python train.py --num_hidden_layers=15 --hidden_size=64 --num_attention_heads=2 --num_key_value_heads=2 --head_dim=32 --intermediate_size=192 --vocab_size=4096 --hidden_act="swiglu" --norm="rmsnorm" --norm_place="out" --norm_eps=1e-05 --positions="rope" --rope_theta=10000.0 --rope_fraction=0.5 --qk_norm=true --attn_scale=0.177 --bias="none" --tie_word_embeddings=false --parallel_block=false --init="normal" --init_std_qkv=0.0243 --init_std_o=0.00443 --init_std_up=0.0243 --init_std_down=0.00443 --init_out_by_depth=true --optimizer="muon_variant" --learning_rate=0.0111 --lr_mult_o=3.0 --lr_mult_down=2.0 --lr_head=0.00687 --max_grad_norm=0.5 --warmup_steps=0 --schedule="wsd" --decay_fraction=1.0 --decay_shape="linear" --final_lr_fraction=0.02 --batch_tokens=[8192, 16384, 32768] --max_seq_len=256 --doc_mask=true --train_tokens=81180000 --max_steps=4656 --dataset="wikipedia_en"
Each number is 128 + 32 x the weight over its row's rms, rounded and kept within 0 to 255. Layers, rows and columns count from 0. Numbers have three digits each. The size before them is the row's rms in percent of the matrix's.

# layer 8 MLP gate, 192x64, rms 0.238, rows 0-191, columns 0-63
106:122079162121096097145169156121070191134187143203105122149096148110155163129154141127044176134128161159142108124155133079092108174154130092116115149117112194164161105120138161133155148104084105
096:182110203132122103169148171110116139145130120103139121055091135179188137134110115120150116078164159077109144135058165174134132093127161169094121159162095120159137079076160110170109121111159112
105:077124101151098170198096116116149120123132167115134087124161083115118136156083151183100088141116129139162098131191095111119218089116097106147139097123106107106111198106135095100182111154168087
096:084065086110159138074116145180133187146182079129193115154137091128138114160106111123079093129110155097110098141124128097108110094159131106119176137122156132170143121116045089128118145183076092
099:053120139184150124119187140077100153162118088196120106180072116154110056113144115148178165146136125110103114131140127158121147129100138123104152109140124106082127189124134072055149156166131124
105:069142105153146183133110158095145157100118079143119158133119141124139116150131167106132106148052155176124133115161126119126134148130169214175112154150149170128082101134120150072182142143093034
091:154107132110146070157118124178102141174161125145143067123128034182114118108164157128141115146109116093150053114070118117065122165159088139160147131123144155096143162185144115153088144120152175
106:145098183148138111175117166094162147053129099137141116096089133096083129170165171114140127133042167103164116136147139127094101128104132124163160140185167072133101162139062182122126165142150155
106:185129128123150097119157192170078153091134171118168153150129137131161092167133156110099159071133126153148065117110161130169087104136135142147100109075153118176158144219126172144191130155141131
107:121115152090097141120141064169111146113160210123127110123086134050091087169128086130139125115111129171151131147122144098127191098112082117145077205125125156132115112110189130140139091163065132
096:163166143085093157075145135148129134116115166142152164129116123111123134122193106154148091060151152141177113120119174111134110107137134096196082140166080123108135089108129177169035188160140137
097:148108127134104081099103149143189116134112141150081047078184146142089086117147118089095168068129093136134078132128124111068132095085144138168093084121093087146100094145089114156094139141073138
097:104119103164097118139123198113137155098115168111109147113074118139099135161165172150153135166167197112144187124084068141098170080162167154108094182140140150114105080125057129137092140146113165
113:101155136138196158140106138131127137149096111109174152182136072162174135142086144104084171143177116087117177115127146121111117049154165105164127129088186129157121052178119137110157129170097150
101:145134146174137144170053155092105146138144049147112159110135130164088179136101158116103130137119149100136094121131127130112169115101147183106148136086162054117160133164217161143141133091115065
111:120093110177154124107130124150110128112060126101126118189132065127163073146092140166128173116169095165128069087155150124111121092185141205137154101082160166115153122125113138199165151145145108
101:112202218141115173143124158137119106109101113167176119072139140090165118160154111128105112171123168075132126127124150133101166101087129182089161135091089148145119117124100107092082097108088198
116:109134081132168101091142130079083132104096134140102089095087159122124101118084154118114121188153153118167119145110186156129122105134186112040135133125102145080098204065140109095125135137085081
100:139103107138124078144165170082108128065090120150090059149093189165121086188136096107116146078079102150125082118123132137110079123159165163154168077126187117113115105147166136124132136097106082
095:132166164124120101141079109096136173142117149138176088122141168195149134164144098110120112103119135107124113072087159159136077115102100116086169187131244117116120173099156121147130092117133078
089:101124081139167185143118178102188170066133091117120106063065114148163129079144115136142102138160141098152103135197184117117150142125145119099183157144071143109185115144165107115098156126130114
109:107108199174116093124089159193127145056125170160157123059118105143164174142133137101124186157127165126134099100142101107082139115154118153120120122164131129180108162128125176129154164056084098
104:104106141119121134139097184216159106083135116074119131094072163096138120134087085131122144109167092117132084142093098107102126115050146181158107150127129181188116087105132180162133148125114086
107:147150179141135114111079138115123141165160071107092150065142161146133108114127140177082096180158155089183167126134154078147197077118148136142161208103156138122130092141132099119137061131144147
099:075073174133087114124131201096144069174128179097166131117121161157125096124110112160156100132074130143194085189170164100134066115109142120107132122097120163109129134121155122145088150176087136
111:118095131159181141144125117188151120130154101123099115157057103080140123137148145097136111126065140121100079129127137121142121142198100093161216150172092171147138075097099148143120213136131137
107:124098143105153096149166113056098119164103136158145125144157106155112105148159136163134078105111170120125136143128146036139114150141108134113090082134104088048174161134079083081113095057152111
088:126119145129131144115111150120082119048134112108158145091132121116183178145163194156204050105129113115160098101159072098109113175108124093101106126197112095165128131195115123159120114134142120
113:120122142148172121125128179116102190137132157147124089123084116139104090097104106137074107163176103114171155094132141151143089050146145127111222083161118146113158177102159125114168165175075139
112:080093138111071142134153188157175138095158090082141140035075103124117086165200094137124138112094128068136122094122123138131122119114108174106066140125114115125057093155134125159116130118127155
098:148141078140172156145173108171120118119125095157166176106117147155128104057166186088122105161115142104104075159122059130118178162144131170130147087143088173184166147191132097109160112124131109
099:046059151139127165171162094139154129179096119154175124162102156133179112128058088128104126145138092125095139161167150069139120102094145101157132095168153156117097112091173136130111116176094085
087:147149119141134102105124060109092095101122129115089151146167126154085192134135148120081125132166144091183101104152080124090157185194156136103147096187112079047136174099123168141137116117119104
106:182150137148157183057134126096101156183131165135165136115123139152168154167108093134107116093141136160180144118099212085164092165182156132079084138143137103075157099080143133124116128151135099
098:142141125120078079093129114111187145159160153094142133093157064093158128132208144066156171110152123132171092086130102093066091072138152139162132119100146110172142144171175154101154133103117149
108:097133130108144143116210117188181100147066107183104096165088072103115122114111089103082104125119100089122134079121111128128107143159127141177100106164085071142158134120124123107140146042100105
095:130120155124090141125114113124100145206154140151114204105148150128123110155109184141176082158164065155181038114136132096140090105144080176116122139103113165110170080158123104145143159127164109
090:139104133140094208093152136095101104159089063130162172073101128166077130139101167136148138094132070106146140138172167176098149091133136169105130073121135184090129125055139115145094126153150134
091:188115096172166138111139122154124132079158133110094163077105173163125187123077163092043155097135148161114062089142118135168133151086146111141156154173163180079126136134135132109145148102093101
099:110125126091159137129142159096121082185149120117106133196130103081168109072102110141138117095135160116163124107128142092097181135157093057112085070158150112188187117187070145110143145160132139
095:108137099110115194116144149119149138120134147149129093163167152166054124139156144078072125132096143129138114072158162101173080123083079120131130116115186144086170189088141090089116117074183144
098:120156141110092118099124147128103171152169129161107136089143139186085056160148086113123176073193127105166114123122128201133156135145136135166137130152074072102191083156107064128118115125106140
106:094117189152155123118093163138136164175105184140122146097172067143148097124140045154097144100144112103155124129118151152140121119206146168087146124084134120095132175185114158095116112139064174
107:099145155159143127162114175155115186156174131169041092123133133159126106114118124213156107163069141134144145135159143169103135137163119124094101142066145129092156116158082116095199107155144089
078:113166134064128138110124169101146164159154083105117162125110138120104107119136112124134110139152051141191108159148138147100103146157107098083138132178049163152154104055116156180107091163062152
079:086148130103130155154125109169118230144116057083174085123116131138152077118088084166112137153129091153088087119159176093093117140126093114102073081143162133100141166191102115134145129134131142
100:134091057131097134117147102187135174100157065112153156152087167116157123128119130139180106130115131192113127084170122114119093154218095130159154087119148129112156186155136121113177115170177127
101:168072194110126142180146129109095123126151167155112117149119084128127076123100123055074131144134178186116099152131133074070131138146102089086151127071102165149163114164164167117133148155133076
109:149132092187147134068182134186121135112099115154132180156098099148149053074176102144150123082095152109091125077144087124092100100118178128167116074137151155089134142142090163095120130174109130
107:120116067148069074135121078199118130110133116110096125078117154101117103166127084127112167112162097120132144127095147163091137106160180173103150215144118183141054175103133139146120122112119101
101:102154106120156100133111110154096115118163201119142136148061156153153098121095044158173097121140162117116122116085107159133197102165179172145107148090162087124086127151149162117111111190148173
097:118104152167099123129154181171181194080095104139141125103122117092140099202202116080094108130082107155122110094120163164064122174076122165141128098133139114103134121112117116148193125152139094
105:150141080102094180162152125130089113150161148172098146198105168067138158148071118149110179109142125154095150096080122117184092087160144114151148152135158155088157108156097136145145116219133135
092:079093082103102125128072192065148133109093115113144185079179136106141107133134126137102136126113118077168132092150109092147156121123123123122162120133187121184093171141177069092124176078161101
107:100154159161134140110060125064116177122115153090130121114188155130137169120135148115100124139144141136124079094139156140133158138165128105169135161167159127124162146208123115061240095126144113
088:134192131164161088082138177136136213118138104152139119123098116130121150099114154136140134127126109073153075124134154113135171110106127125129044066139090150168205183144110119150185145121088133
094:128112121151128137170151097151115083155078172137165119155173089191143111155163169180134123098140093122178109128130139121059110092134106067111119162032171137125156141112133128110160093067104135
105:127066087155119088108120153136167157156157128126109121147109128080103147153118081136102106146178162152127145142083154112105066061136180154195153147187091176104118123066129125102164120155088083
080:104142182120108072156064154143103168106131069108126123083106134146117105098190160109139111176114131099133104130112204077141124201157093140101137110180149092148099167126106153148130116187092149
088:116125154101148168149122135090127233139118097178163169136076097115158119165145134091132158128143085107189124192114163111168116128128133184088096177135069120113167128099147169139093113096108120
104:169120130182183168146152063181094117108069177078148145133166119126096134089124082184102120135111125112127103099070087134117151101112119111159123117139128117120128125078104118137128118233160165
110:124122130097146100115140141172104055090106144131125107074108139181161133099159077138106119174072065083118045116150091137137167157112157092113139093100123133136100130215089122138122091137148110
106:111068161129152057087091093147111123161117162057118112102127117123140130179099125097127153164112121151147128105116148073139119055167114105114111121060095113131089043171153164144149142141096155
096:034126155157079136087155127134127157115078144115069092160078113130136101159173106106151148136063135111106103159138160220081096076175134113158125157145155134119123112118157113179130131113127112
086:122103155093072093155078172099146107120114111101139181060165118174109135134177175103165115082160167149119142117133071213128161146135162132124155132105145167107179157170144099116103113172128151
107:134120144172177116110116113113165168153120122138093126051132162158193109118182141098137204107115109103100117134190126109081135099106120125113106168186089125058158069122084093118117142170113123
098:179108156147117156190160127165157110162140129158124144180082123038107152087154126131161132138140139152093086146139087083131087114117148119165078125103156106184169113198117093155093122113098081
107:085166118118197138149080090173086131152137114100121108131085097120143069146120178143127111142108164090062128126170161123173176118165144065127161107144203122132148132081096169109091166154130121
097:072070087149071106162085184077154106125099116133143131140128129188136128164099147159065098140172196075113133091107143145125191148164122146101144179144160091119086132101138086124137133153150123
096:137058167177163143117114158081127151141112115105184166117116126119136142127135109128188162125117198155123061175109116112039074137125099085150159113157176100110164122122127191103133101141130116
111:086166106164180117083182097148147150140090092120093146118073138143148121118157132121110147114137117110132149164104106155117102093072155083134150129142102195168124072131171106116167177198053104
106:130072129110186157189130127113123124124118082107169166098111142146122147158139150120147141160161066175153083108100162116095169131170143134127108141152163150220101089096110200088155141105115079
087:157164147155061154098126088185175087159107143111166169063134137119108094069159071126179203143159133086160158134129127158120078096131162130165148136149136143126101109159140132093119104156105082
067:128212111146194106176093148100138148148137146103113129067130129127127150066153124111114141124139068116094083150102116106104060167087123080113137152147092120153115101103122172141134176099064184
089:154095133139126126148135102180197118150108164069158129167067137097166148143138105104151186152147123203118187125076130066132146082102171127108078122100109158115084150136182166106119143149128133
101:124167083175126169137151087153128123067139149130100078163063130118102141099109087118153147115212105139159123123081095156100163071121183103114113151118091209112098119115114134160108124144114074
092:086101191095134106149102167115177121124124100117126139152170136118209119213124140157149129147146155090167122167116132147176120095222104159132132205105105117163107145121140136137129119092081126
109:143152147082076172143163096081164115151162154178139142161172161173083172145122142066154131104135173158146105158131094140134135120113152127122118178124213139101155084058107169120118129162167140
100:073086131152095148100077103169144117074090096137135060073180098138130158134136125087081142174176129111132150137128138143124162126174123157136061119068137178140175140095096115128145085113075121
096:104096155097134124127186122162165124126188100187103069129128114100067089194177143118129152086060079147157127140162146101118124184163083132122135088135155155185142118123144147175153140122116096
096:103107173087098165117134125143176152135165172112136106162164162134115122120073123070112158134068091136139136051120112121130229097148119145094140111139100070137140117069091136089161109090103121
109:136133190144211130158106100089126160156106207107116136156145158101113104089097152135147113214120165137107081145155100181119161094176123160103129146085115153120102150158123101142120117198134104
106:145086119159164138056106099077085101164090182100147179162071107116181084151133165148159095129119125097072083143128140089104148132163190139157170146177150128084155126105155135117106114156126120
093:057131111143160151118122116208089096141109133156062166093123142153174082151159171107101110133147135116163144160159120181132118115133094151073076151115130088101076185110123154111154144149063151
087:138137120121098167139120153092094151131115157130118153075118084134119108096139182138181156123098089095147060104096121055115161066067091066115110100108065137113182152150146120141153116088129170
100:141092126133148145107130099144183126177135098114110106201136138100135122129110122161126075162108092130171087111117084068140207105135082118150113140139109135095159107201144127080116155189145203
104:123170121098131034123142127075081162138129128113120112160097132101147132080114152056126149121140127135121146160090150165124104160158196125140069138133125113092100169086125114160140187218108112
107:125045139134140159083146151141080105090124140131096116135144135072169133064134099085096109163068115167170086130129108121130139113147183118131148144225065156173137131133137172150136122156109140
100:121133194128141138055107121132099125181156166134076132058160138202095081068123217112114146109131138120152138140099126122123144189151165115166123098119140130084123135132149162153111092138120078
099:166178101134179116075148146188102111112113125117072161174126083102176140159137092124160145095130155105122063108124108095140136106107145150162084082138109192143120140218154099121165161126099151
097:132171186174152166148161141091114186143171129120150031145151184157143186107119135185130108148149175122126112069174138106094107142160099120099115125143167103104147173168107116106167128111142152
102:125112136107151089172166170098180147151109170138124090159123100133127107119088074123076175147106138172075154099156151164127103097156132193187112104127132192156141186100144105157162164133163079
093:114153121094200171132131055142166142130112099126143142135068076093114163117137173133131148124132116126160144162147153077126135136197126141091122112121067108159122188094081173194105080162128154
095:152096127124150121138236125173153095087072153135142120181142130118149095132141130120109130119080131083088151169111095156084143161191183130116132098134143195095128187099131148144170125139084148
105:124101123201127117120108111162088147117077126141066112135160129136191151176164154145161081127103119167110108097140125110103182178193130142170129098118093106103119113155144187111164076199122154
104:123103119075169124116163088175121116066111146087145126074113046153162139149148076123143129134120132119168072134086138132129136109151110069167114128141123154111111114034196085111125124105168116
098:111137139166088120199115134122136126111199157115149147090123144075116095131135140157114143173139137104120164035102114101120123082116091124132102148151169102049118213173076106120130146107134110
106:117105129108173172145170134146160212114121134159153101131145094091096149202133110134075053133146138156188145121113104134111158062139111156129143134166184167125128138122156204136131103109099092
106:097113150157186158092146091116157177141142133123109074083114143102113143080133094083109127182132129165159124137104099158112172140211104067087128132168095179107107122095122140135209102130096110
098:111151137122054142128130109116070141128105142115102124147126105056054135134106179100128128190070161101149089091165161072142131166117124104125104143167112092161112165076057123129085150130144149
106:104165132152109155173067142131172104149128115098064171129131170116125142132182138136180125157113184128101144108114137116134202165137113107134116202089113106091165142181054133067123152144131154
101:105115056122158149168128128183129110135085123156089133218091129105101131115167168119130080119067116113158118086111108132079122231166188092123131116168120125157151142117140111133125122095115115
105:144140146198137041107139170108107102132124094120180116142134097130122096131151175132073085088066125114127149139140157065142095158181158169130106123114154130140131154080124112090151219132100132
108:173122150148138093102138099148066086144101134125119157136139161177132054050139084104086135175106174090085081094122140112117137170188118160152131102100132123110130117124151121098180195167140108
098:076190157154125131112141121133105192162129118081117151142147095143145137127161065076164096096176082159119147116156158065099121125124103164173126213153128073142120158152162136136070107132155138
103:178118094153157104171124168176116123180113137132136096149125148149107122156170142122118088111147065131066116079159133137098189135179161122147181110147163207092128088151152095084163178113142148
105:161161185160108141109153076104114106119159160136147128183128192148105152116106078100123175066130139212146152096144093081099135097137131102108099114101183098102141118102180183111095145160112106
097:144168094124185116088092143069057124179138164142131137164115173138094146122147114103236087093133131158122135113174091111141119151151172130124161112105113120107159200091109105141087131137136164
094:177143101122165136130112124193171081121152186106026117122116133103111123113088094109131134161156137160161108084089137125100178117067169138118122168102140112053141167181124083109114121124123123
100:096111154094085174140098183124104109106120083133116119125102131157123137139193148130098107148067126142170187059139152097119096111152029125158128131120174078130123164176091085100090137120133137
095:096158121113174143123076122142096191108103128114098120039145094156176123149171139124173115114139116101182090097163106061138177104069063087128149094099108149145117128121129090162134164109150113
091:051162111136197102132149126113090170171171098124109127131134098093193087149123122139099113102100166109107150115111101165106039138181143099105102136155104085096120150084098069169153128128144112
105:113094106099139102181142110145117165125091115137092092091177067144120196183147132111129120130156158162041146107168083073109157118095123090160130151143109165080154092143105089088129145182130131
108:127142093100200172056166149116165126115164178137109114135103110107158132128121124092160193098136099134084106095132123169161164088099142118085112141193079122093153131147088086139121206134130099
099:154092135105121132151099137121072099144119084122145109175135151103098117176131132143143110110079136123120085113133150103140105186097087086069174102085150156072132175135113039073105171179100100
108:081182141152141165129142143140091122123130143155118051097070089194115143117191145092117098157141139067080112155149146184108171147159100099137126067108158166081129151124093141142179133107118109
093:121100104139145120119117097195118091148059137105140150099120120108073172070148127179074140102144136107123156094120156127138093073187093115128138078087213084096145123164144074126135108123145096
096:132116098093100150142182121122114143154095155148132132113092092171097100163108100094060121150176049100120089164085153114166125101072149147100153056124114111090141194122120140118141054122123137
096:154144130135171079119170179180125114156104113079160181096097145048133100154118124117153159139185146105111158153114085077164149106078127114108182118113137165072135102095091094104102181111135144
095:077070115132126174088197117096121132116108170096134109109146135107070089122141098126083102165131090178129127148152090104152135159177109133071136121131120089110174191082129041131167141131102121
091:171113109091171136052129162129098130126138131146109105161130180151139127166178140143131100091157159177137145168107175103144123158166178055159182184143145086160122117110127203171128137140095114
104:114169136097161198080139096115098130150096131174136115132096117116121105138089092149121042109201069098166102101111166101122132070093129116110153089138138190113125176113106105095146111107089090
092:114115120158142175112186104092096170092138166116126097176102113108053159122127157088148111114079120109144122137159161101150164181125161082126210083123191128154168140082136153169132107158146158
100:133115051136100134135196141177163057140120130110119128154108123133129112143090152180108178107158069171172143096087133092061135120188099122079148160171100144153149145108149171132150158149151121
102:095141144162172123116152142063188158148074106106139135112122107126142184149158193082078106121098147139217085105072082121101061152124150113158163105149152135127107107131167141145147125091144134
109:149133160107107099018148126114199180167139164123119169141140113055127129127152127092134134154147157140188082130148131102104122140083158163161142154133122125143192121087079161142089139160148158
096:172132125171096140157114069149145102114152109150135088100104079123113056199074122136083151080094106104169120157120142081054113103125126135125112087108118114112124089104180090134106122200132106
093:123101174118106084144117162094112129184101151156070163053114129193132129151087112105104133130146132069181127116143131176100134157103077138152063102120072107096196092148136101141111128151148156
099:094191056111127104170121166114169165053128141134145150080102155144095172113119139137163113109116161121126096055116045174099140105092141117112134130147116137156136106129167077102158095143141077
105:162142127164073118061113131095096120149129136105115139120143126125109113152118161114117160080145153150207144072119180203124089060124130194155156148157132055121143141129099133087157164154121162
104:080163121145195180087049119099169083126103120082117136122156136204174143148087146067109140176168125120162110149098127155137143119107192149117123174124112141132151119150087101082124150130089128
104:050096117148077179091165110143182129184083059144130115152121155150150156103203134110106160143148172100144163123146099154142110143118098115092161165136113071134061117139142067130135115127122123
114:129138084155083189102143179135179048134179121124123128158114095157141150166162153102112114110104185104155095139156114148059138127081140173160066079104145106155140073124134110161098158127105142
103:049106188167046149102109112135164084113133125141100123107174150089130168149146140138137093170113128070171073124174158164143160130134095175105135158178124106123113097188107120177125140123156131
105:140095081075198103080102164122091131139180106149128134149140127168091120122134167117113124196134122147130065174140119087151181185161109120159150139125091171127147178117120117120211137155150091
099:083112124120081140153155206146131089092101155122179121126184173151090147139121170137100143075130161130084134094079126085134098089076147096175140120179081084139115123098105147113106177149074124
106:104156107134061161142127117091172115125157153129177107186088149174112161165107149104113149077133190170114098110124079126100154142105108128109031155129154143101181093145114122065145099146138102
107:122109121131113128058179143132059148111058096165136106145126137123060173131173076123110130137106116158098162162069111054124098171138156096153156166109140141114143101072179117094146104121107112
094:146139117146155132150084113106142201138132095105129118047075114135138170114219141124143199139122115093167101152123096100155136163062134084139174121159105073148114154136136109179132158130095146
106:082171138105114165108146074187166124145067156152111071159093138078156167123126069129072169122098132174111088083103104149124093139196074127120104153145090144124157087123143139118128101157095116
106:163151111126132188104093093125144147143148089153151176105150113131146160113113112161109145154166157137206095087160144092128109096095164144162177129108118167160182152187191176140127101053158121
098:086128104157149117140081110131142119127109164152180154151112113108105161132142148079161148114103126098169119106131124110112164175064107081169119132107102126125109143192165081094176104078193035
096:145095153097205111195099170138112123065065074138145123087094136153130130109144148109183136117113139113126149153153109066107080128161050119129161126101140163143163135183131102124182133150140095
091:081124121098137130041152156150122177157126179157103136102168135119084105141116152066166119071164135073170143110146130116109129164116126135197122150141168061079150106159096177125103121168107137
095:102164203169200120123205115092168095137112119119179158123117132177097077110153122101152180094153159095135116137132072106111130126144117143080178095105154069142090119144128120095117133103080144
105:132160111189151154098103185116124204167146118149099162108194168123159167094141089136137164081083108106162114127128115117106110084074166110162175182176091106121146127184106142145099105147125138
097:104198140126174101069130143147140147112163130105156116089200210170132153121128110094144140119125097202165087153132149086112105110134105089176095100151110161069141134146148117122141167111186134
106:085164105110208146128125061076114172156107108176128099151065101158171096129133173097139108115157076172171117098150152138105061115146108141098108119120122108117176174135147134104175085132125098
095:146101114097095111161133149132105135133108106129132139125094099129068151120112097143081123101148098101172142157118188092058104123166143120054166081149161080062197129130147137104206120162111143
096:076137092184154161112044147094130123200167098134122124101126116140140069110107162093145096159158113101178163096147166110098141140088212137088107096147128109094089134119135128087113148132168156
094:057131104114096118130089107100087107113061065125090065084141160155136146116138173130119156132093136109152078143144153163145109183103132147155094135134080121145120191125162070092152093164078117
094:111128183140078189085157153114148126116111122133146071121115090112086132165190156128122086052094117109175132156168131082115109183109086184149139127151148142127087112077149147142080099140172098
095:031163165117139177123056166137100102101112166105115119120123176128122094123142151148200104107086103135115050119111090136175157118151124136110126128159088163087139160144118075095129096155093131
103:120140128174145171163084114128120128118147133151077090127053192124156092162105128183127138177103078181149075071107138095152089125115130172160142098099140107098091128111150073141138151190104104
100:165106132144159127148116131077080132148100052053135179128123144157157169120175135069139094165181150099101144083127140167145128176144189166164162171106187115119143145143106133155124149150132086
106:125136156105119125117144080130071143135111131126108095162144210157144166070183113121174111069188169099108117122141130064134137124101155089113098172178155120094061114144137184122118083111100140
098:178072156147112157114128158130127109159110155162089106141117133132174147158110084135125213112158073119078088110088174066110139120117106130122146126165142137060077157123130124118095213115109163
114:068151141133147161143144161179137133117141081103124119095081145083135104154121147104170155178136089127099088115110113132113129140087098126077135170092113151122106181065191151162134143044140060
095:120134147120139174127114089157160139139109058149168139089126129147151173117116139174141115173101138086171173124173115154121144138117120182200119222106077125086119094053120108143173135131147149
092:114134158148075070142162126116085131136134102140121126148121198190092172150140189181142114123147140118075110070125141147168122119134077082112144093086140120098097180140121158071152168177094156
101:077106123136152133087092114120126077123136134140150082088153131157056158136175156104128147055101143108097095171082120165165181184178154133146157203118103150149106072139131140136099146106156107
102:071139082162166097156131083187153163135143121120076157084142155084135121138161147064084175119110089116112101118150111140129160122075191107164123155140090176138125107074119107105171176152113165
097:206157160096164175100079144118118122107132108121146137043088120133142168163112114125163045143171146093118137123149105137075131142111136151091079102085182199160138134112099136162110130145139142
090:130134129155099074121154149103161088148083121103135186173070152164107101145179111191120034127097149125126131142119154196133115160145136207111127139102148177074165155149131110135133151150139112
098:128183177093214151120149141095089122162109172166159134172153106166098164125125147119134128132144121086106133108135089153154085078063168107198089141103107120155182130176106137116093087114104125
101:093119147062092166158124157084158141106113071127138117139135168088141176155129077185112161153119104109200113152168172147149128089154146111099174106140143145169141146109220137154134158173136146
091:106100121117150142105115113147188147146103091132113169079114137133101127155099130128096127122138115069123120106181206170135170096223091188164092132152146098163074133097120073140170123160111143
100:125138154127131076104153111113104127158165160132089138104147105139086152115066141119099159105169105069235108136139130029124108155077148173148180116109151138113179131124140090155138149110138146
091:153097138104217106121171086167166084137118165154133114131163114129123144173081145128133164161065131160090082113101146067084109163144139067136145081150140136056119163139148143092162123097140128
106:119086181115119135179156124137075103088120064108128134149212138080143155139161110132190127121135152097084179088126165101137152135151130155152148140133112099135125085166081086133163159178066161
102:179197144128225099137154099152129118089148187127125069171090135169132107091096147162180139084149122149107091109137146137101141110147141087116145064141119113096150159149081072098112125143152126
107:074150160140132165093182116173142079121154170095135099153098107101138138123141166138124076224129135071120124115166138053131174172162109103125117112165120116168178126093149110118130082098109161
093:143236102147147153159137097097113154115115118155142088131078110177120094059112136128133113101141098111140110110098152064124080104105076133129132120109112102096148171179171077189121118165167134
096:083101109150100138165133075129133095165080148110177084145087179148119114114117113069161121117110127114141116172154102193101164177147179103112173126196121120132071186079163111143103109107139103
095:168098085125155174080162133114130135127136167134098112164145119083141109159099144080118069115203101144206130076082185121110118055159098097107124109112122135134147110142164138122076071139147136
107:156134139153153176132138094175132110149060094132148124186101108156144110202152117112127135084117104123127119153115078104147056115078084130145145049145105175148111108122173112142138190184141096
100:091165166129109155104126074025111124170052086156111126189124141097137116129171102090165096139148138093132135139114192121135118152095152155113154191113159115102108136129153099102095155169167131
106:132161130103156132152178116120100088125061124144122096138090127163141176091098148176213173086117131074166121089116111071133074104128143104103134070177094148101138102103142121105135166070115111
100:086143125114099156095114110109124129165078120076145078082130169149108104091100107168146131198147124107145127102164098104098173072071122162087090140131114071181111119149166050114161100137133155
096:073160176148160173139137149115132181147078145111116085101135171179113134097111135155096132108140063059151128131108109142126173143160162109053151103192095126152164181120096152105154112117099165
105:136109109141222177120123121137102205148123101156124124121177135190119174138159142102153141123134154093133111136135149130120071109130189172135125195139120101177141072143087128144157059130176113
099:128215096132142142105113111089102121179088112091095184058129130097132187098153154192101129094161117106167150138108128158136142150159175109129132145163126123127152078161084130138167122195177118
115:086164176172189138111077123088161112148090161125154114105109142162160141133090124142136104127132154130179099135113133156134182121047103160131067128110180098086159127130144077118129062106184093
089:166225112092137124167133087111128152100133123117175149144093067170119113110152148137165147135097094101147109143058127061106124121132106129111088119101107083147144197148115109205163117151139163
107:079103176074127075111120117146136128103115187101093099087129163130123098085098127066114144148141118184090083106067163154109061131174108119159146166105097152126112161078122110163158153178139107
102:174122199108127042170133092133147083103137118119143077064129120059118083116088088124113154149127145130163069151093132074147144107076149132159121130099154157128092142087104139136106180124093116
103:141149141121164119138177156141118069152165095118158172148113073130172136170206138157196095102121059107103166105135115121145163128187110176126155185133135119166103146104082151138112176130151152
095:142106195092182124151146128102116134108086194106169087066168105083069150148134130144127156155132074113115138099116073055174107110108131120099137121120144156141137205147121106184141098137131105
097:073124160134116107129197075120094107154169161136141119094128088125150102122096132154131129107142136092188164182162151104163104067199104119177081151159097085114099165116137103107131137187078148
106:127111115138141092142104102099196117123106175157123086104155135164113170201090123131111114105058126220128111091143143141140134073109140109149104093172144181137125134126107078116095111150208136
076:152139129086109119154095144121130181154142156132142145144152073190095156147161148164091132134093088137171078130142132113085120197081069088157121122084144142105090152187128094193110136180170143
104:147179120118177159068145155101155224119172065129119160175164115169134148126165130121184106095154128075143140090170148126096119077094148153174124140123098135137161127148094151158097100149109089